From a checkpoint of a small transformer trained on Wikipedia.
Size: 16 layers, width 576, 7 heads of 64 (1 for keys and values), vocabulary 32000, 78.2M parameters.
Each number is 500 + 50 x the weight over its row's rms, rounded and kept within 0 to 999. Layers, rows and columns count from 0. Numbers have three digits each. The size before them is the row's rms in percent of the matrix's.

# layer 11 MLP gate, 1152x576, rms 0.0444, rows 348-411, columns 432-503
106:475535523584584499530546507495484546545445434430403493426611466502485417465522439481528537483484551468455460520591487543436464445545460392542471506541474497536520447476426464494531523486517565448510537515539503611491
101:482543562585519519430502475465583581537496556487411503556460527503477477566495397530587524446453505467471560476466605481557531423571577476551558535457551363485480478504477447524513523444462578529517578553563477496484
112:289502600430479506518521429555510511501456513471574409503510460564468421552555504504536502530481421559601551478516662561431494465576524424473498529521438567406455445381509536527530439535516497535516484593563488536543
101:432448562524573472553486456438467600382489539476454473531487552484534550537534523483488465483489568467456517531444520594513541479542507506555544569460589531449473554445512524499604520513553576507581500542510443417501
096:475474627484565505525375492525420565494471459413571467511540475481531550509537567455468585489596393491488531545407431564462477541607438527554537443519488495474466447439623511508553466560543488526567483398479504502527
111:478600503471586430484487530558464493491537583484543476542551488438493453570525480485491564453550472458500438424477455490509565505515446400500482463521399522548600560508617390484501382509475553430527398411407508496502
102:467559490519372533434498455475457571436487461562473516478502430472451526477528548435485530518460504531545491444639518535482424401562373522584451510565431445606516572465492525473478470441423457436502471496499519442434
085:449428523543508574414479403494486417413575506568522583442568523448552559449482508515521518517509527531521346605517573543520515528521488534386475463479533444503478540519542436484566471529555466485524517427409461537437
098:489469524534511489468500475536449441556568486591503578519498464528576562459484575515540490454476556523493547631477522472503536477431494445557535453552520522483524518543509511437581583534525463508477574508543493542517
096:582562430482456538557578350551479458493493465561540551475516511483558486516520523446505479438485442514544436516523505536427499514558518513556563472494608562543495534494492537406560397479535477529505455467584528452487
102:547503543481481492488536462508546419560525490546494512511453472473474497561402548411487456532435504641546534474596564488470519470515468507534589434497404466550534518530606475511523539673513486509527470577521507584489
106:568533560492468417484494414591517531504460505581483509481523576544513511453556449496560528426520516448497475517534568526371505462491534513542554484451472565403507506505544569440539532551515492494482475500505519514506
098:489619464449498559567588509483557450400494528515561457528423501577423555507479448511469526597506625526529463501595586499444496492485502528481565501494467531493512526496419478530534512568498510506550524553461428503451
100:484523509486417557454412546408430497503499475456516500619524623434484493470502567513542433487446491474536447498571507500621562452515574567553523493551474457427491512462619556372457494498540489463526491423478463450507
101:442532449467536565418386524520569516424491570488483451537512516500536507481525451514557578493465438545450515627486474488546511482495480530599470566471595535493467555502496555533470504552470470458543507568381509489447
105:457469573488494500555490522480524486462448446558568504465541455630523488499540578429483521486563442463453515492557482475516472458558536574540525545543472456395473485582466434417585546518504528553549513487509567435542
099:444493479537491427554586508524554518440559445438499512582496572497521480527463626463570465680488496478496482396512460599527504412556463462516521555471550480486525468445420552469601457464468541449473450488555424497435
098:467499558551579480399546562527404525490480508589520535527501422553380502542445484548540540498562482500456561507572507561495530427507461550502537528530531597471534541432464615494514535444458529474498566420483503483479
096:579591479566530508557504589460457481482402494622438568563537512488459386518459489473470533544535626533537555503480489372587468500597485507473540518505488462466507422443540531497432501437540616511448548524480506503528
102:450596472420437535454487560493560560567497479451473460573495496550536506448564420580489425533511490380384487457513503475588425484504484527464490530506434466518480429476516463574459534441485554481474530570575478506458
099:555526522540530475453580465421585508519449537519468466520490504572389587568571498581560487431512469524496510523474427558441516480540525425493464500523495434359457435506469468497528471621504530516449522437399592438579
095:518551520569466531432451452382417525497595492490550509551486541555592500518460513515484412516498502486559505405443478497465496478435463469511501528450514519475485523543591488471544468456468502527508483565409450506456
098:465460548601497469545521466535563599584501533485528475509476545524419366403457414639504465422490492453479417601374560495365461469509440491490511599422508579498499482554548498508506408534424568407405491526431472500576
103:438523582522552564497490475506494458531383644459549474517513512524505443501506474525456495557437478425515601540479578551555491482501495494523440459523502383541498452450471592498514488457496489595522586485465490432500
106:547507590482460477551478578500482521563519521538537559501501505572476464466565496528425520491556560521547493459530504543532516428512475552496537574484481433524493527525548491507508448541437436517450430435485466388491
109:413537485491447526598446540519512455479586500443506557551524542478460520515521470470469485441514533469558435528544552460530509469546554518543444595544471525526608476570449452527565448451415547494508453507440612463515
102:385455488554446481472597472578500511471516501414377415525539543544446472463497521438412460480425398487436465570440468567548548478529553523615484508467556461489454489447450485517612529465527498530518483506539464495445
093:480425484535512466489504441497403571385542481410538436601423541520478386468543624535412472427441516526511429548599542452524432510545558414495439441521478467510518546549571597556414481499509501475498432570527462483527
103:505597491488497426488510460543577467512452530578545528439486572466473500466454530433543483493502503466518415520436546547590486441600508581604533459573512431547494597524432460478579497548502465432503548477530544464519
099:463506518547448526543469525517514482505541401407474520558547545549429536491526497550416567540526491508572477492485449513436454461507464522536545501487504396533505507566565574510549526506508534495487493591425533502424
101:489523513509385553503538560563579467475435526587508539412564526507525389550505486458485516431512589522535527529476641445481435465452530416537575558515537581483514506552471445562549533503475498500418552537563466484516
101:577572566550530570535442482425605537480527441524478498498555503556491534600547526462471510488495595566477454477500511571541442451443508543506431503489564502521554528448525483386598510434502466471496474477448515425448
098:556606581561441502436537540553458479440509395541555510510523385572474465521438498456485531412510425539513383551559570444478475444397485511574450479498496543467552567467482527420546542453443465557442450499503457563491
102:562501529587487567430524588450550536458529385486513485476613393471475548490520653498504507451467498568487490471453499473519429455461539466553473527498539519434466458404452494521538557509500432607485411471496556444572
101:446536488509517462556547527568527559512570425497444524412466427507515495598528551500638496540520536414520439486549497484537572426441470441437442452481465428499442533507509416493384466483507486491448519388500519486545
102:513553620471485395426432470389433490436573445568530526560369517537523553511453407432474496423483478459445528500525531449498531496597536467482507552485492491492564482549570456467455468464444492469553542568502630483537
096:517452538512573582422509483516490448483502557483538541503435521434438479552517524568556473508522494467492480497427555441539498519609531574475573538494528508502461473438464526489535433471499456528536432465475499479518
105:431588553535507445506646411516477518567497489520551510506570543511488600540456487384578475445530534501433494465511534542496455463496504548581536541443542479612565479492514461515474575520493553531518527499529408473457
106:577491464484460506516561506507524530521530486445540443537597447565495464522547562466589473490396456613448498537447561520511551451506562479516507448539472478462471614472417466438540525459581536484602567489506476490449
117:461470432522506525509514569483550522485460528457416551404491487525436567507497529517512473476556466416416484463462510491483515593499525474528467450513434563587427527583474422541459561505523515476421457471554474545493
099:457526463522409435492438497424509498482475461566565495509488517425608305498594547463507578564466538516408552489550497531477450461548601456586416420439468521502482483460525558598594589492514498488552464522510526399439
098:466591461582365492450535524430529510466511523486528394529520434524454545510478439438518520460562581529559475440572466496442564513452561419469541522434466509502574500546491482422466415553462483535495525465470471507552
101:517569420567434437437476480485431487407476475547535447400610480565567524434480506532481547507499544489538524555604477499501520476549537456510532510425564424518395472495454459474504499419527484486515542472514427500467
104:487526466443479556462504496454457549399569526526524500574434447550481391354412484448535514456415473612486474521461491536494561422432424521507554563533483567490572536496483518595419570552487571463421494497573498477497
102:463572448535476483509489518521537514485446481624513395557462537527433602531480476471502517518623552507542460396471509488570453444527519465467617582507519508469561527473575529512458516471550593490490497556487501555431
100:560518569473593419537512522493517551499547557576511514505524580585530488600530549458460435483448567502510513435499505550492475483474526418587474459435550514559513510471462504532563575450498532571487539541520495536443
107:430459487508489556552557440528460445485498469509483553485482532448424610628498501469559616500465465519428538515529531537503548461431555544474591471443528460504565580495483456508486491516472573506544451518497505465551
095:515472506497502474489454498570508595556477522436487528567533527443470569449511573575477496509498542560523423507469601534461525503536420454471563479464546461566593520517458507539478538468540555467428491540469515533527
098:506611514505512525445536474448547537599497441505554542504507476596523599490448458511470446550497461632513504459505452469511496494538502536521487563359495461478523432497443507496609460468446469520470512500504518480453
095:487550552510657390412466532483456461555550580537476522413597583520488527520507616531571529513531500511525503468472391502553400459524466493541458478487548484500463560552455480437484570475485457498576517479548401512514
097:483483494509526469484545503605472475549464478446542553539516520508517502553614576546573534400476503534481461516534568584498534461477587517555447522511530508503442497548513465513475485541530495624531452552461488487482
100:519489477443520429483407467515479441532460435473483499627500381498560483514440568459528477497535436456541533554555468467541513437591570510542518492443485517414531597489510497511483571554461511434443494493491460484422
096:583524488473484535593504480596541491490567507643533439526511552492483511578475501553515573495545460415564541494419505516561544443484570498496461470484495549465579510489451458494529462474602536508525469480479470450443
098:578522468501475479512490468537572570492494512467627537574563539536498484548535527559504467538445502454464466467520551589444419481516473477506440466561553421489483545539417501489535514382583469525488500525398528534466
102:499536429501536509575462504454565560548483598550524558528593509562549524496462525468520483498500500481510493509436562515541508440567531527535591437554471499472518532430542565403503481366485500544588479434454496369519
098:466473541459551514459437450502515571550441423545507572488487539494523429441514508557524482463448531473489492563504478576470526484534509517425412499477512468575525574437595460477486532485524506464525540492476486524527
098:499499502475545509527515530531507431432522544448516427500538558575444543408545437549507512549500619450455484483512525471562486476557621542489440509459534542527517582488568482471504445536486466508532527467408467563456
096:480569458459521539519552512518460480466430573482441499484470482512467472499453445504541564461523484548558494513490598537440559487543458436413495405457440519576485447521491512444399549465504538471550464481508496492562
099:486461533601444508556511514524524452512491466537467506498569504581415535414404441554496445544470409438428510548503530532601473459554525497478509448551485459452488526494480512473540520491494568560483493477482547475483
095:473527429556452528481464535502495475622539499450472509470480520555325471461585486442472478433438554481516450542429485457514523558624476453510570515463533608480465562493542429509591531486461493479548490583491493507528
096:511534559560492469469524560476530442595529466485457456467487426488524536592557476475535489509530614618514539438506623563439512423416523558399527541518491461390455433500504421515522445469546585578530427509461594453441
106:493484488496494556485516547522567435548530480534459474526471540554485501458469564476553472516496416568491490550506483555517484428516510552476529476468443479393500590433435522528521404477605499551591437539438475512553
104:499465439550416459532550523490486478466468497502451450576537532528470504614430577460516471538549491469572520533425407460536493484445502470538497506471523467488568410436468560502445495525511408533543460557467466510570
096:367564504480521515485430492586602564485553507474561539604476454521438467550445482516495496508499540583635391446503621510462523469467545527438542512527540443431557436573539428526488524503381472484525644488553545477488
# layer 11 MLP up, 1152x576, rms 0.0446, rows 348-411, columns 432-503
104:469478465521562458420388523559598467484453433458457499528450501487428539473581548517496555535451558494472492458482444487438466479437546526519556508363435586526548542562523535513522635535552498568493535496548425449391
098:456491495473425498516442438483542487453537408502508472494465448511387515441533585563523442446511478527577541506510561530487429450413425537474540499521499656449449490482390626470498413449549564466576480438521559509468
122:440506664476503531444472421500478486508541509529562452423542480575527475518517459562543467556476458622536592516529573579543542475588568437469415545507470521451507407388450599510486535528521496466526460560598456432514
100:497461576452480554504524555502530512452445585542418576409497487536468513491462521545460426463477566533563416450509529446570447518497437467463507568554497430514513464632550537465505445493519488507499566346461462581507
094:479512443410542518624440485608534545476556492490411557497547489425487566496515581470436514491521529492518499582493423566416500493471567452547481560443508530533572427530473551458636456557487507411537407473556467509546
094:396464494586515474502536535470487516535544470501490457584555528484429522514449550509469550525587524444542549473509494541513502441523448554583523517436449559481485593448473439581514444479429580523534481480495453500464
107:556554423524454519574496475513553493471420483451486551502501485469556497418492566502465486568435485633452557477510502548446524507569445435550520507502482561497531509513525556508497448402491472499465402565492571483464
091:522503616465551471540503421520513483527570409471548577489419581489523501525436538417437576536469471509557436384501455389462591517574564497595517474510432514480615571524523531523526550424426544553496629451571401429492
098:447518468512522492455563520489545523527497543483471526535431392573464454546542459527521479488456471458446536631417483481526525500601498524502506486479469472571549471457488417525581496468539449509466432413532526545520
100:494429508483520478436557608520545429603515573520573384516472473511560394523459463526435544521533491516476486479527618488548420499497533509453473535537420486509548480475544474536500434495475465431483488515439533491560
104:476503591426507573552422439489537582448499453431555516455514488480501511383548433503447551499442529568470509530553488537461382459424502470523495522465512550487431507489490542441403536458480523449423538546565615518544
103:494438441491586524501547477579521443517493473441504483422478457474476479457569531432377536425474479489508553529469552515443485508554498475497495484509546528462412447491477560400504565484380505523436555482540554484529
100:515552512450485499487480534573511563394482437491396468497492473512519593595487467440527472535470530546470446463425510467457517524486544507468490517501482529477454276492459463546493550527529455479543511557548532493496
098:424498437557523481419457500542434481550563486495429510562458503516547521512486540517536482585571490553491399468518472492586530488510484520448503516513454478385480558535447395492440554494562494505458463486466527464650
098:395464484464482490492554533510504468493486447502470436500483429485530541387564478555556468590523499537652503513528542477609476496518474492454480443521414509463510490474497554512489504554493436582494570607399568451561
106:506579558532440537467448533402581417404518521563502455612480425513564514454449477467409472569465503568531518459465500548519507473423599548516506518514431464446445506529464486429473460559448525562541550544516516448518
102:434430522488530461471523513477554499460510388483561560506481529486463482460451477494411477486446472536497592482497489580469521480509456434519453611367486492487544504502514654566518554534443573555486427543458518476524
105:580473505552450556541508490480495521478438469471490440519519495581487469553492558538528555421529510546456496565511452445564497553456497492477554535433473543439540513533506534503441606455519489603501539441530497555460
097:597609465598490520483503532439499393422455414502434530502502524519531503485498484509451610469398589498537445557503541468515497526511557517582564450440480459452536499532537463492424511581538413488467549513423527493537
101:518481461602486559477490525524457531531523530483551492425451460511545529463536456461513410410447506529435549572564506503521433471495480528465519554581556533501513501527471544511457464431497565457511485484478451525437
102:486469550482471512581450511545479606378477533488441458461459421454486493440494496444437453503559488546550501465501571532450496484435488521422511559566612499508502412474605546467497518541398539446498570517551451414527
097:504536464472482506496503477478483530417511550551507523585515574495444412535488536475531472356484516436485507426540430496435466493542536461532486483459511544540584407501496525490545469557518461421473519562519477615493
090:534461491525557500574507486385471512434476398429462480649554520499556572486378376458532502572449433532508521576517488506528548511533547566459586494474491514611458467562563535477499469502433498447531548527582519505537
101:513495506523499620507484524564447522524485470515485387593521504439572578551445566515533504477447493424494522441516476520452536496421551556405510557565511514464469521530537535535488437525421513501521552505528425528434
100:510532466544499527537543501522538399486468460549388348542576556475539509460500509426451430559488446437510539525522548538429436493392538454605438535490553521474430469432573525524527502552541568528465530586534398469493
099:435486453368527536529452580481560502452543503458510439572454455495437442562515442618534536421520548473557528535456473512544465433566557487540583573490437454505478568511499474427509499515421491532469530506505515517477
100:486458505492331521531547442474527503410526400522518571544479510522491517571460419508546417499497493453455467495450575471550495501584491500467554523493477511522559441576578510489450517465420469488469473537501478466527
092:549493545472502481410465489421536530513515520465393498400484532473464503477537520522496409510379519559516465453464584496469416475489584489572539511569469573533476364476449547504519513492423435591512601572544590507491
100:581474466522588599499577496484465624566421467524539472491539532490407479541501588486463481475508528540542504518492497472514461469544629478487504466442541544533573488508556534490441611467468488542508526492445418507359
095:437485494489501494515464516607520505470512562494516506510433467592642438531515461521422549459535498480568461511501510466534474547508508509423425499451521408454562442496498536457446467486554571508484542464531525507501
106:444494540497363465448540459427406484521471415525505469484484513504436449487386446438492470394499486492542545489550550572444465479475503520569527555576579569537440493443462516492445578573557551522494469544386458527475
103:480455530520529490502512454477447592537491412440420381496381524397545457549469478479456593524451581545501546486512535431539566530409503337510494506517546578415423472474613531560503431544541511550601465594463473609420
104:435515587503445504585496498543474589515480482463449483464621506517505407560518571511481606442551515487590464466417547496420467516513539496557439479554484554427490474500551441486472506572510454498501474481525474436520
106:450535430521408479456575455474462544505557467526461491620511512459473533545520547470494529444462566397532446537542461609518403516536560478513541428449458485483489361459541466480461401460492543486506579431502520496491
101:465590554481492470501452555423477509504467418565510506521452532354600400543497523471440478510574553495400521545463513419440461512458421491507564531520504538506566558544521377464416548551549551532541613519507517504514
099:504545553521465447484511437567401530390488488485536405460451484572413539516523476564542568528451604540497510479435522574504455545516422503511428574501517576524543439473500473514481459566431487525482448498512431556456
097:499482508491552441492545515417424533462538498560556456465491454453566483465482487565592442485543465497533586418498552582502518479474440554483471463564546468444397622454505537514546443524513483465463478403516596506561
104:440503495513455466480620577443535445487568459536507446483497482455465519506480484516495591570474626529529504514531517519505437512519519421431466511496560432453453474558541479422506558455452507495452504549506415562526
101:486506531481534521537592428455601470504521453470394598487453511469617523612566506467605487467532497481495554450562534495552549476489573501508445508601529414622453441503494467515455454477504495537434539481504497540443
090:441584543507460505462563482463522534566504483488460509462546465501501565477519582520527531490565505470475549389503599480577513481504494549489460440504401555512463559516425374551483524519600573492480512426472509576499
104:532466454408483510447439485406480581474438503449460467531467430480545526522479476538456490431471418469461536496537462491534558503443395552437563527415561446541406460498477388483536477577508540438500485474501561559516
102:549544389454504476558553574507472444571510513422508413493540490411468512456510507450548490470476545547550488571501510566476549536503431469463516581525596621541453505518445445535523420544539565496485449590490425518578
101:547431457514490467573452551570588517524487338526557561502516495468441521503603469506516538418491570473518547518562541580446593487485497651473538467450420548541516505483450562523417383477551533524593434517482609493511
096:543548523532521517576515566464499606491472484529504565498488497478470539463485490507570541547455433494472577466456536521502518493473545446558461511523517578496636408583393587518433544386569539450524512537570434537451
097:493523429484475434503448392575509458352494533513529623488474546539450573502497549371492465500480481412474444447516550466547444515497525582473590463443502522575469555493512485429498451495464507545525490516483500514446
105:518588540429496463523537556562457498482541548514474462475468401520442430539491395482420550581476523492440457501408476493576489563458437442532453523510500506509465524510648455507547578467515515498502543434577546594497
104:468473423498416454576525529448486520384551502398469530417441463462546616479526474417459465476497469541475514537490506439556447500569402542504554451493527540471472463459537587541500470391536474461442474489515452552528
097:576511465577469472525605515466431535495526390517498482545506471492443472519528465459472491547480439415482567458540464530569493564536497404456540417533480527411537476561426574558560564515613509508473563587557384437505
103:556457483475445534476540526535593519509527484517521509555415473510559554515495544477493444471494500500414431589440453559575579496513516486420416490483456477484576526512465514447642545513475456503496619514405451485569
096:483452507508370530492450509573483468387530431516515552513539542451547423494461484545525628571414489447609577522541561507426473521511445489521511483569505486605516464381541557474521436448575452447464506505486509514403
096:480483446554489514515494520505446504463432576480504403527562496490476476402521546476506575533545525484572493452494444533510459476527554443508507426498449576538530545449490448609499473398516477503470554487475487453465
097:473484536462450512450514461420564606469524486488408532508428490499566548386373507517545399596460462468488485518453566491562615525553425465508413497541472571413479485461472486555510615492510503416488402525471487442529
095:505480511543478456393525478504507489441508528508574477552428506514426549563510520518470480431479414539486559481598474465512467537524510505503458572520479432573510548407555527512528541487509470468386456445532563569544
106:521467444407508513448507456497526522401457570416539503456474393568637469511478564535433356524553469521507443445518571541603556503494435551455432504574458456504579591468487454543463558458469440488396596448511457546495
103:482501463538538586632527445472493465410456563503494541461454454505566468544367457491528469515562422479460506442439480517555517492567543512469541489465501450533496520465548559554492498427532474574519511426438419511365
095:485534495584447514409516541480442543467452518428550477579509477444385498459511517499510485480487543530486529563548423531534490527629441514490450427562596520588486431586417475413443571472456551498488577570542469516461
096:421532607503544495551476477441487413595485403545482523540605511502505498497565420508494506437511507491543427425528528523479525515414528542530485519529441593453501496450479525556553396561522517459515522441564427481508
095:434499405493418454476437467545499486475534539579476390528519530596462564466513451474531536502579582467550429457476459493454418485461603478499530552491584557492593535437526518543490408515466548530479513478517541440469
102:447421597491453480437543466563408559418519565532486519569364458561511518579543496498401539376546511512489430443489466463485519475572481461419553535480453470516537552608559410463466543524495534472481515443497540500439
093:515507456560514485520495468488492488444491473557457536538453556498522434491461493512528478467576562490515470629528486529616552482584462452457552526540571463555504552530526464515540567617517478555461463576493510507562
099:367459532494420557420498459504550563499544404505522547580513455509443463531517484383614604505484472560461453527473519476536435462498513466520589506545443613520472393364510506555521407507505532557482486526490558461475
100:427532515479520434475559450493550520466409483485474520532524484514479436572470507494501509553460457501530518439457589484400489461527508536576476478571431501513386456513585555587550334510518548509501474566492466533396
105:546445475454511475570415482485495491468534512413537604595547507510472514580502493500550418453523421433484540512409466522548577522471461475477423576455465470488548543568433568501548511375471505540493486504457489559573
097:484423411388424541458387504453493513508518502555592594524480538595541470448537482496410380472540444590517422502430444518487516483480549575464484590519482607527465572516494441460463446454444513452515532462502424510488
# layer 11 MLP down (transposed), 1152x576, rms 0.0422, rows 348-411, columns 432-503
103:490435468531545492530548517502459534487446441488533487488562554494570447539561490496428467450440536452528526457523524610545485272505508472443427513513453515508621512531513527466562450532496465398562544514491376472533
099:498517541538592530523542430479514527524563572445359470527436534539488464584507448544548532543496502584522636434402446472530493361504556499493529533461502416481420510508432473427522584424489553565500546517602423519556
116:538471578439396436572474470414469473371487491511480491482586462597504429529485559534516510509566511564555541410562462524544453446621507522445511479516484354515442452495483506497439466519437445463509473473546383478425
101:457479592567508552482503394605457493459517374460497562490570552530514433516481498442485474462555477533507551574527387462593556360511527474542556524432455501535570536563590506489513542491409475552590481495522508496557
095:499462490565527499419481495507543452561520536536510544511476521504522460470584467545588548626512409549449573467471470506586467790509459448535593514617517516564436477445551556406496545498449469544559522514442478514485
087:551439540458557493489469449483473494483489499467446557474496511504573535494495488482525451516405429600457470487542553459473493705529477463455441487575519426481405424524486526445449540528513364521520539580524518539475
105:555496427495455405528474430467452487587440421545561501476405544601491468508541631580451557511510475487525453563500444524553469654569464477438559484586613487507521534520490570445520499500540464491477601486510481415555
092:547475484519546513502513543506542438526445473404479455548423481444448488482415552425540487489552464552466484455558529420541530634511575462494593502647528505521514480499547479479433495450429479507473582478471410500515
098:508605566533481511492500512480488485564559461473497487444521472491521463543516526531535549550405551470473521554499539532527517535449486443453484492414585578564534506520545503468444510413500461443463442489531488540488
100:470474531489576544483440541403512475433464439436552494579459457533536472579450532414543528523482501460565454542514523496561611391504531438565435517518501446571584552509557500510381509567546498456554459544490513482511
102:451414482501479391546573495487537592509545551471525559458533466536382463575490509415509483558556508508457484492431506570540533257566559487504519510482468506434552511463492571509526499450481510450489600472466488565508
104:490571560479596479547496459567540446469513483561504529582480591507459480509502560488520601423527505516456495438549505522486525458566508472542547547427416444528584558560505582493471506493413491506526514461516421490486
099:531488495509439487444480430441471522540505499504484446492540505567543473500455540541466502494563519496437486517459471468543488446510489543540439474588517505466580517385542460495412555534489513544561520462528448489468
102:415450469482538534495530482436532474508453592492452543572419569460524522485522405519539442535415457459452522519511481562512478542485505520511516523541522447528420550508486515531454474496438503515468501479567558570499
095:527548563579629569481525506522530470424469557539532409589478436450483450521489526544501466392505484542492429555433456446548451532509440414587557466539478502515568462529443529551487454477560508476467446427578526461472
097:514551511547514474540543486398552404508551441550491432519552501591488574522449484574463455438501532367521499474541467521553558587497539495533492529550527403470464483436497470496552500526563476524512569477614572423469
100:532480600589515477394439456498450510451454580505536481568574639534535518410528490532460522542469476523553535554449483466486446409504495517578538495445601546492605515547536622483506456609498480510380522453532491485378
103:537489519458509552574508509528451398458467473511567427464470558477557483576502565446560475531455525501594493434494577571519469715459532534575459538469532456511468549443569426588504443561506458530428536455444465479519
096:531492529517416498514526456494561493412558423459425542504549527404584505486576436431502480525520469484606567549514523461547554574505456501449521529603502502573417538531407456469527510446447492431461464528579454519507
102:464499471501416481493441497463409543545555526450470510519551578426500440550467557404465454506495555509545465559531520478505483655461486545548489482515475620536571458526462443493449499545530524566558491512420468410462
103:376534435525520454515457421517428505542504401507516524469454513467534433523444590439501497481558529546548411429411450514454477595495460497477574535494555496446488470453566484530530484504570496559451403534471517507509
097:512522570574581454545562522512499462471517528479467540532530529495488522478536446499478522508425409448371580483436524407586488516374508480489508522467501519521568526461504535561476510530468605574496551506574508466492
089:469444548467408478551556484424557460563473489459461542456456484477553369542492532600459548470589455542509461461629602489477503439492494473491536526561534509440508524481423485503482492480525505468535559527417475464493
102:446542520480551489486475568494573526526439491483597480495442595509505424487474528461375486400462575444391487445588495461555494519522478512578586531460558423551499580601517506502590464564486587476447492454488550528488
101:547496383530443583524502584420474488396473492542422467523430535453459548513405552510522487532494586475524413467470507559450550288502460475572508520473482508430470457456403428501543495599447500537463476447518443539504
088:545504526553517466544521390476515585546418487508451614411490474436591599507464489413510507528511491574498568437537540467475516674513563560476442463533508463462409451451480554497488529539549479549498524509498400441474
100:525545512458401598608478473508551557531466499540482449485509435616467519522561483428549527503519489501500609463442489497532439443498474475464526508515508544494506533620443498491545517442439518434431550457485520588504
094:391548563431373570446490513497517526515521453502573468523502574427507414470502459428437511500513539534494567608494507494540557322524453551495497448496508397543536486471466470485511515573438520567474496569554581475563
101:507538447501520500533456399538549495517567537488530505532518409540584579468498476498547406454505406544397546480583463487510513538517533582506444507510440362540475525480428540476449497478609510506487522476388499593414
095:508557516478431488509461542544482477512511509463528468440421567521416472567429478524519551544565577523451569540576473467485529331469455551525508539496593506446542583497478449565560543487457546562502507495563453504520
101:503497566499497367499514531498521472433588486489416472480424502541453452425421538558600525519530544507546530480546421487443518678469443488519464528517476421461548553460458458523598517633460540511505489506486451482523
102:480545456492476402479481489479423566543597506440519559512536553455538507558453591512485587577466516463455544553513417536554533393571531468493444511561450479460541438520505501550463566493529540506529470438466521464457
106:514507546532498503427543530463500573526472436514476505437542508480468412523552447514498480502493516459479514488437548526559404613472546429465426494466529539487368500624485502421487512501509482464558567456479446437493
105:531489557470505488456535549494578424524475535510398474480488547582538450474500492462489517456472438500531518547496528536444439554547532482562526570507666543496492472432414497586558514519496491528495485541553513498552
102:450587518590531478518535501488524482447456507506640466550397480563485566507502477504587561531611453466496439492526502514486571388479604572455548561519587614550466450524585495467521574465475501459508578508498516543480
099:485388562479506514463450505535512607519498430419530496600537445524433548435562522451502515505526532581495469571582478499477551523543468583418461439524421524473570450453390463565376548492514525571496538415454401516525
098:505610460567410516609467469455412444446547531517515483494529538460513449562554472528559482553463491480464453490561537484489470463503540587499461426438460490458579540475525496571474465546521515451468539499476479379561
105:602494514511544528544540467420508509437525514464575477532498561478500592496477529469562488427501479466491431446536557487476486315482492477481433459473490582532528568643468441442495531507514391554424495550568445479517
102:465509479536584546563525607531535458474458474390483441464455503500523467526499475596549521455482452505526467497481441517493563596455487522491465566326531554576535391447490464478475459555473408463541573555391508491502
087:517447486490571473498460478562506494421455490535515474585515548476485443448477350466457404483493554529621443539527400519485463487474515461446531507533568490479540433426620581477564458502459453541495499582441502441509
103:488496461460537501541552585419511582417483530458446678461480463626452519417483529504408465512493460440404540518563519488485522362527547571512516443441513439449520429541480569503467532485611439535619484505557381573538
097:502596536555536497481567540627371453460519585473491525511493455426468549467531465504493401552563476484522498472479464561531494665449599502465440497481459521460555423533491580454535496506502489422521450529553466491594
102:570527516588527536611473436528431437508628416568461488452436473545429473474476538484498585512463536458408497543481439453431569495432599481454501586470507392487447516538516397466525552510464513421582476483510527485514
098:540512481467525434489528477493553522490447437446520443408494479479548450628509510544506453551638579500532520522504519491525513476495665518464488524484444475477468433479394522563563448570519478472435437492390466517451
095:504520535412537458479536453498441466533398540561416482473501477455531388468481527439496542516549477549503521510495445421512410335492458480480448439574427493529523448441462467463453505543535454530504576550522535413535
104:481498502430486513440385447427555505500563542563561542555499439434598430488430472541418506523462437471558559529506537474536497512493440490532422508475468512409417548508469452567423437432518462489542512547483478579520
101:540503475487532465514434514522449531503401467541554531527480388547476454560568498527481515525556527440561559456460489466492528206558545453467584500507534455442453534475636570457526491419483469479466459503561513497477
101:583579524481448533516516363466451490525440475501552558466540509540489482463445525455528488509529489556496487474503501505450488437553562564561562420439444490460500492529494477518510481459405430486417446436444531485452
103:528542461406542483452499462514503489400501377496467587496474562538451469518498488544486551530492473520419494499541522457403398560442504502524499519506413511518584607510437461436403505528589567505446450530420514418497
097:479549563502562613429472406465539508516386497485431524399571579484587509520533455522464412452535489465425516484519597548552470328470597472469520462540566455533512526522456440466517526407502454574487457539612461390432
098:449387427476493551439483475494499560525549570473483480508561471448586553560447538560501483537560431442459494500435464453511559474491473451382491499491487446655455477559526542476533510493487532550430543486462475455488
098:548640476540414471426549500586497507516440473462484467568513480583525407595560500512503566503509489430524515513473445416453556472469496545530455496427453462514551461465526581485511496531505487537423459509515521480522
096:532504438519429459477535497502554471477500499522445490430525481485533473608465473424540466487532436446482502526470490444465479624379549497467492437546445484503508568421423495418492414581536455509498550432518496467392
107:447440483462429545480508460500548436479496503532501421489530477467503472494545479555505477479545403516514494446577528455457530567536497502468475519485447535377491520591426553542482489534529552518498487479497559508430
104:462495442520543458591567410555575492510418541506508442527433585535434453523514539444520453519414513433450485516468510622506544519506471447525363436496466471477494411486543514433461481366493520522549524441565444413525
098:516459478485577485524470408538599610436599482473538446458478475553415473454529466576494498484406467493497582493541384514475502643492542500475516558456538517411491498489552515475498546529494538527430532518423539555561
099:488447392481465557563515505498523549496509526436548524435427440568612528467498472508429549585547475459527464451515514489470493390530471502549517463443398479474514541521506499391463546512426523485413544476551486555582
096:484477484541497516558543491476506442486519554445533663545494451471522495555555522496545591476529464479414522502443551441506475625458514558448602424527448524490386478601504569581403473612516504526521433457550476448496
101:438527494459492439470605631510448509499478453503436536512427443536512522454584469491462562482469507442510529535525419524511547411435492486530601502512436506507589479543472516434508539509495486534596558433523550507492
095:542458496551482535442537498495494470525525528479474504448448531473546537538501390488412564475506508535480494409479583555463494720438452553579560520397482461513509493502506412535528408459509483466478586461478517514518
101:434476420439475491485457495482486520502429532515530460382540477457453480481566462522515556547488553426445458530480506534492526560392520460610569469548542491404441524472530498482521490520486596514388514459461563591463
104:485380500512521470531559470435491451479494539486525534402537590533614555396546482505541494608489388561475489492527526521475591547553490510518431429501530505512572452464473516449502373515483519488553523511558400541533
102:520501536539578450529413455453512476556546479464480476542476520560488429504567556423485480510469546502454513480436450534482547576554502560435533620408530439420514536552607566556522523459564445427519437527473500583578
099:509567582567455486506384484541516455485506571543510630480458399511449506435513436475496491555573472525567530454502512428422576464594452412431584495434507536517543452572507499493523476526551463399402521490391446469517